From a checkpoint of a small transformer trained on Wikipedia.
Architecture: rotary positions, no biases in attention or MLP.
Training: a variant of SOAP for these matrices, 413M tokens, 3152 steps.
Each number is 128 + 24 x the weight over its row's rms, rounded and kept within 0 to 255. Layers, rows and columns count from 0. Numbers have three digits each. The size before them is the row's rms in percent of the matrix's.

# layer 12 MLP up, 1024x384, rms 0.0995, rows 0-191, columns 256-287
097:104128141103158175136159101138168143123141092144158146151132148109128074138122114117130107117146
102:133096119070121178070094136080104112103145113165150088101144152167095116112149131115142117134139
101:115128092124167093142100170137161132137101123119126106121103127144154140119136122108183117136069
104:121187127104134174140094129150144121106133096123143130144114095130109103118168098126164093130096
106:122139123130165098132108106180142123168068113075151123143133112114174179107117142135150102157178
097:135132145102111148164139120145096107160103136129154101107056123084125135175146147157166154094141
093:152135110149141097159130124137133121126105101157091119160119087109142089140146129146125114179156
097:189154108154120134160100078118124123115121126126127114070093166102125123154159121062148145098094
103:105134151167107153138138121127108157119127106107126123141115158109109113112078161144112141161111
102:113095109124133158146103120137131123116165131176143114146096124181138104121167090154113109098109
103:174097116158147152127130134115127144147092126112124142141181126146126095106111117124097155122147
096:138123128159168100151101159139197103129112130122171129140116123100118118143096115106093161136149
103:127130152113145149120111101153115142139115098115147113115156099130072176144109151081147108122145
105:056124097126151089138123100125130098105139132148123090146103145154096144119128140103137136129110
103:127104086091095177100116143135168132108111129162135143123139149130108130114102129158136137079132
102:157093128135094141104151130102102110126080160093149128121085169124151134137164154101152111092097
106:125169139120127132130121150098131118141119131152123120118145103100148146140142094141131150133096
089:147101147109136104114111171094144113137109148136190109123153159134120081114170132094136154149146
099:141170116110105162146129099137117108079151115141136124122168130133101128156185140159158120086108
102:157110144111152125162126111088104158112147091065152130117169149156135090154108153154131121175131
102:107126110089128134117121126067085105133105143117130188113148136128131105129144127160102101111122
096:142161142146147129160068164138117098101115105157138120129133134130143141122130130126117118109162
100:137174085141086142101131148119085147123134110158127174138103141092168113091133119144139086137080
102:120126153128147088137066119138148105113147154135117093140148164120135170128092159108213122123155
099:111109104128138130103167069155099149109136145149151102148160135152106117141147112160108118122139
106:145127132129126149165135132150177104161121109116120149138101139126154128199119114130114138073076
101:091130110080108121159102078088107112132137140104181094142137105109125139150093101133104121177111
099:160114102149150142106076138113103165147151095106128125120130147101125137125121101160189106101144
098:134139128114177146134136137097125174112132137131167143120166103168168140103146151119081148110110
099:127152116139110123121137154164128155122131139147152164100115103194089113095146135142138144135149
095:115120161095124132109125123136125134145125133156143076095188136143126092135125110161121128115115
104:132103121120123155083103119099123140143156157145136140100118156141161120082182141114116142049129
107:103133105125141112116122117106102102126136109125144079162084147165169118109132131093113111158109
096:112148128144089102129140126165118105135112119116127142090145156112140171186103143093128131129143
101:139114121181102074130129115121108140124133175168138134123142132109127126103107168190158131114089
104:150141138072079093153115143128098140132152136098107097161127105157148149156145147127101146128151
101:096148134135138137130133147099133131115120136109136168086125114141075112083121158065142134093122
098:136147108124145162104131092141140123101153106128111152147141145140114124100155132134093108122131
106:174107118073152163175140116123126131134094124086149113159147097145077121144114120105149096110074
106:185144121138119158126154201110110126129108110115126120150144099107102123123117117100131124096118
098:140124100117133116139113124123087134146150095100097124126136136118138113096149102119116149133145
102:137134077125101134141142137088135152137137133090135171153175140155100079122103149108132132099090
099:131123068156136089154129136138168176152117170133130096165118080130182103119104151135137138109150
095:095128118162131108133124144130131117107169111122122139146093129125123081100134118100088123102107
100:108153099123121136157074130121095148141118119154095106080128144156163148132102114121124137110122
097:145130115150133111155192145154136134158062166080144115141148108134152150154131149126138193172107
102:167106136093158155145153144170164170151127104113123122091143123149128133152118112082125135086096
102:122133107135158120123109099131109088102159080141122151101117122100136132125147105143105138124147
101:135103161100135167144142102081170123150077094141134144104092115135180131115088124173118104134162
099:111128133128123115116097116126080132112154119127112158146149108155119100143115115159131081137079
099:116099144162117109068132114120106082152104123121112145130125125132159130168139129141106144102136
102:145134121117101117110134108130126113118142124103129104092106123108126152102123124123155137119132
101:166155137103100156111135118112120127155098147125146098120101144113074141161073138111083123113113
109:100165093099123166176140136188133118097173105127097111114128103117136142106119113144137183116114
098:165105121180143111128125129106152120076107119112132132138185107072132127112157102092138121147090
095:129137146128097132150109113091113109112146124151134134098126141091135162094149093118108140146119
099:134094141126129102173149099114094143119135130132136123126153176154168100146154143123140152137099
092:124156132125108128138130107136100110104176127109125119131119122134128139171163172112091150116111
090:110114137121100111105122155117100114120143154163109141151147100070177110124131105114146111164128
090:123144160104112118101149118179169126127138140120091122169096142139122134112130123162138110102085
106:132133130118088161141163135097105081138147136133144136139157120126111096122130095093128113143166
098:091125077127100142140166116143149108150121090119131129134112156152114097115118148119111118131165
101:146188136108119135152122155137146135190098143127130124115136127105139065117155169129166091135120
097:068101112142136109178150133108175090109136161116120101152112140128079099151127132136126124128119
093:120139102098137118143120147126146128101134129081112123122119112159170128182181150151093143093127
093:125138138101150129134158114120103096122139066126179110142120151109169122122158155144123146096110
101:098131122128101138136126109136155134107132078141131112109127157129157161119123112112130066172094
097:127138125121160133152110103137150153154119114054147156126121176087115081156150137115135117151143
104:070113134123136150159108084134105119131098133127146155131161126116114097126099120153081133141092
104:121118130115079084109148094134157126105157134174143131165112115128145125119133136115126141134116
105:102134156179153064086139169101115136121127107128154124095175128113116179133095111106140154106124
101:136118114098103119133125044118120176085143063126139151142139112138135123147083098103122137145101
098:141172175165105100184121126084117137119108165116108131128125093124132158114086086136149108130130
097:161129085126151125107114106144121095142096086088123133159150129145115103150163126097099106117146
096:158091116157118138110111110117143115143116091120118127155148151180129129146138126108107144142156
099:176133130152092129120150072150121157138157195120132161111163141108159116141125126177103085178162
102:147144140125110150099159133191134110125175128136097156139148152113076129123103111172088147125109
103:116149110099083157113161122142150095135109132126109131131149173128160141132099146139166154140101
101:119144116169120125122128158174173153149097120133083130131143097102147125145164148172137157135136
096:162149139082135127124160125107146125173137183122137141117120133124137113084141133150095152119082
102:157120065085137176135104102142104122109119121153127110168120118094082127141114108099123146120075
098:090145129129085085152112084086117144108108117108107129149141088175127126125119072156127149125122
095:123098107113131142115098131104122119129183126160151145115117159126135117114129120153154171135128
103:114157099140151112138113153152149148061142138118101128094139130134120109183151139127189141124136
100:143120106106123187101150112129140062156122120144118091150116094094121126165170080114126149134103
097:119160126168079101101155131156136126173107124139137118091109094162185120109125149117115125156135
097:131165180147162150146146146134144135100165138120121136126091127138150118126110131113145105151119
101:144149127115182094140158146112166143090138113189135116117139125171135136120171161096104126140136
105:122175143138089105110112119119155156111098113110111126138120130151186130091124087120165097108128
105:169114121128147164127146129112129137120114171152136112104160109079139088138147150098098119177135
118:118135123178115066147138101164154106123107143090134117115131121136137116086143131103139134150116
100:122147108128129117133100134156112181124074079123146107128092157145134116145094101137114171102126
100:089087099150143169145096125181101110126150078148131119117127137127065181112126130106130169109139
105:148157125134099137147091171092112079114125149096109098116143045102110146152149114119118133154169
099:135117139099125177139132104147165176122133129130143119117085072082133130146147119118116121073098
096:140124170126128117143125154178118170137111144128099117140125090159124167146119102080099147132117
099:087098107095102155130096181129093114131176140090142144169092121117143156136139116145136090107146
107:139086127114118107107103132147123126082166113123155103109100179121108147121118060078149131155113
096:119136142084149102150146120076137114126179113121115131140076159122154101157128094151140112164163
104:092100134127095127121109090105161123179166125140118089170184120135091137162188133121169138182109
101:140130103115140133152125091155114165174113143160153180107101133109127115107119137176123114092086
123:132149101109134157155144128125117123204130126146135121158119140130165119123150085172168128165166
103:134116132144133104104131103122117134130099137106135157103175153149112140114117134155137128118110
103:120075116124128119160144115175157071124138126151113103131148113116131142119122114099078152124166
106:147098176078133127145117146156116109113124169157114101121115109149125102108142122165127105118115
096:133099147123107119104139123123164132132139127179158153136124108135081166129149125111134157090102
102:128145176144125154101130065133157119131125109129116113138109140130140136132123168135117128142175
094:116146115164196078143121095108102075126161100168089172137149139132090151196136120120156136135142
094:155094126127109157145129136095132153137050129113126127137133137175135157160103126038105104104168
101:116130150101164083121185123116119162168114114055151085107130113108135146097099132159126119120152
096:117111156136091121150143121174116106120141123135091134143135141173138135134162169115105080138114
101:155174179133124108124121156122139175135133122133129126059133144138131152080158086108130141146131
100:086125132165140109121073122103107168095122199107114117093141141138118201137117143153089139079115
097:116134113188139100112103141131156118109154140143105122066120126126136094132157073119156135118136
102:164125096106143165158130112123160129130095122145134151139079138141114123125144152119114120163138
101:173139095132128141094118105130124129111106112141135117136107134128155115050103084134143140160150
103:133128141130138151109082114118152130105161099135166093135147120153148139091119125141111176107142
097:128134133114116093151143143132114120143095140133120175096140163127087144155137095114105125151124
098:172186145121137127131110123103111141142106137140133087134139095122127075142110146110123141165159
102:163114125084135140135104139101134155108126117121117164134132173114142157107123177126140163080076
102:161126077153155122099139100102094125115127117121106139140133124107142118114076155094134123102118
099:118122135131126148112130117128149169164191094159175124154151104146091111140098108149121140116105
100:088146122117127124106152116096169110152143101107068129132121148117135095124127121139136114118123
101:106111117171114186123171154145119105162148127139162136125159122175136085134147143112122151134145
102:125156131120160169168143110138128132126121093128126138134144152150089147135119147172125138160101
096:105138098092150146096123154070144160145103156145134156129129140110116133118128142114104090119087
098:112148103122136068124116096144147166110111128122143148103086135087160118139160121162114130112124
101:128113113100158136123112134098107116175144132145121123128172144158102153130139112139121150114114
103:127151112114102119126145121099140126145107142123133091035190094135110115169136104158109130102128
101:073124078142064115114169139155116151169098068132118116187131115165163125138199134109124102127134
103:100164167140152121171164123139147108130144136118135138095109152128080118101116146093109149118084
106:145104165093141121113124147150124140079129109123123146130134182140112090098117096131120118097181
104:124189126101145100133147129142141154136184136117101114091074090122100123091111131101112105140134
106:118111113103119126099151124113140124181143146137176134154141089137133124145151136131129137141144
103:111129114137177099141138100074140107132158110137125082117124166092104098154134131160124142170115
102:166156119113137144138139140134106096141179157150120124146109185108103093128134133123102148155174
101:130142096124134150116137151102121131123146114161133152112131109154140113152137134141128117136128
101:144134113117109107132125135098183112177093115129143136154070107114127149133114169151124127136100
099:137124145102135147108139138126119112136134109170180153130094180077150104134126126101149161103126
101:164114123123157093121097072128118096155159097112127107115125116089089148114102087163142116116182
103:099129127136109148127153144050158115116153099128104146098093125186109145119185119144148131112110
106:149121166149154122152155082130150104096148108117115130161081128120120132102085137148141150111099
103:125154170129152133108112104143128133105103133161137130146142132106131144089163133154078129102118
105:144145087130130121141117135132123125108124114129129135116162110121101081113132165130129170123118
095:118141169109140169121112114106096126132075102138142131084146134071121140126108103111141064127133
107:139124127129138156137153138174107094140084144126119122108111128160097173110089113160155074131120
100:133127131110143103139092106170084122107149116105118127124106074132150127132123124140081150117127
105:131141116113120109140120136089101094117140129149152114090124112154105145144137141120119115135121
107:124087106153165128120157126109099146132133153125134153144122115122115171126184135116118135126155
102:140107122145133099086109105078138148114067140125154161080171082125114138138131158105127176171124
104:106134140106109114163081171144117115135136143138151100136116126096152126143173140164129073051147
105:110090062135128146165104122143133114154110182096142105133139115131163140110135103113101113144099
101:130086097112121128111087102135111141127132156104117117144147077150127179112125124168086117114146
102:111131131140144108136132119180134143098155138130158153117097146168114115145147146131106120112135
105:111136106134120156148072141168112081140178139124075110147137115157103158109125110141150163131181
080:085156128116140136161160105132133142165088151111140079106104166130115141131161115119054106135113
094:102141124137125123147147123155144158122089097097125114081111126165147144143101153139163131096126
099:120127118139142148118129126151173152124135144136135102107094132137120112168103146125166100071125
099:132115159120112109148104130102106139094092169111143143133103116157130157143111088127140138120106
106:118119113140127133083115122164099079149119076182128103113107162113120146115121147137161114132163
099:165112134114151086141163146076160179141111080149140096120126126108155144154097110144149170167118
105:136156128143147127126120111133067110153141114157105117136138125148121122119130114118106094141138
094:180116139054110129128135154210130142127152129135101139114088083142141161140140111167132137085100
098:159124123116097178152140089108091144077111128098161108167112138086161108132167138118090074141124
103:096115102117133060180108090111171143113154169109139155167151152111185140128114164172140136088155
099:087128106170133154168068146177122152113163147141084152117153155141145145135143137126150125122135
102:124149094146150162140090153143145129149144139102172130157155149130083112135141159139116135160132
099:131126121121089133101103116141101121095129095127113174158123119099124109150086131140194150129128
102:169178167099105099098139144133140128126137145098103134148113140112147164119148124137086137161100
098:117137177130134128090130130147093157134131126141129128117159118104092131115110119179095141130092
104:131122143146100149161147125121105127159151163128123147186108148127105122091129125115168120114176
094:138102121127135167106080118149121156121128127158106149168144162105109129130108138120130131143087
106:084100083169148137072121115101109112098114113147128124146124124121105145123129115111125134137112
095:123096080137115149142112162112130106135132121130124102153135100152101112102120137113114125139119
097:136117131107113161128130174082138136122137088092091105154142150129138111140143141066092126086109
100:098131122126151118112156124155119089116104132119130057128106107160133174185153131167156149135110
093:156156097130155099123142147145134107159117132083129100104125130129119077141118169117133141145093
106:137186174121156160100184120168108116131158142132117181128124084112071154106132041121142124155126
097:167143097112133192112112113130142128121113121108146117178151131149107101133164150130147135106154
098:148174115130139104138144117128092119104121138200156140127075148102172150134151092096064097108101
098:115119097093127146134131097166116162127130107129133121166152122110097143119141125124114141072131
102:105138137115143132143122128111123097191105122124122107146102106150129142189117115099095139157114
100:131129155071192132093150135093128124150126114129161127129162111152103169136195127149103104151124
100:130115149137174176135148147113116088151092106117130096131125159143146144123096129079143139120074
096:121154149136112138107092089056126156128163143152067161128140161089128124105105130119150150140119
099:136161111091110107122172154119142141102165130094084128135089080155159126125119132165125136141160
103:111098120126174135128119087174126156074133082136128131101112115122148172108160135112142155115114
095:109154098136186119128142081114119155112138128133089129125157122125133128121102129167121102178085
099:163156143136129110126108127101129171125156118145131107134122128152132083135123112154134144147142
096:147158143130170103111109090137106143140127130122102147149126153150120111148107128134124131169145
100:139140128119159175115124075079093100127116139058099105176082125130130169143123119128159162140137
102:132117135138113093155142133104135126125146138124071114149143147149138127138120146123121130112121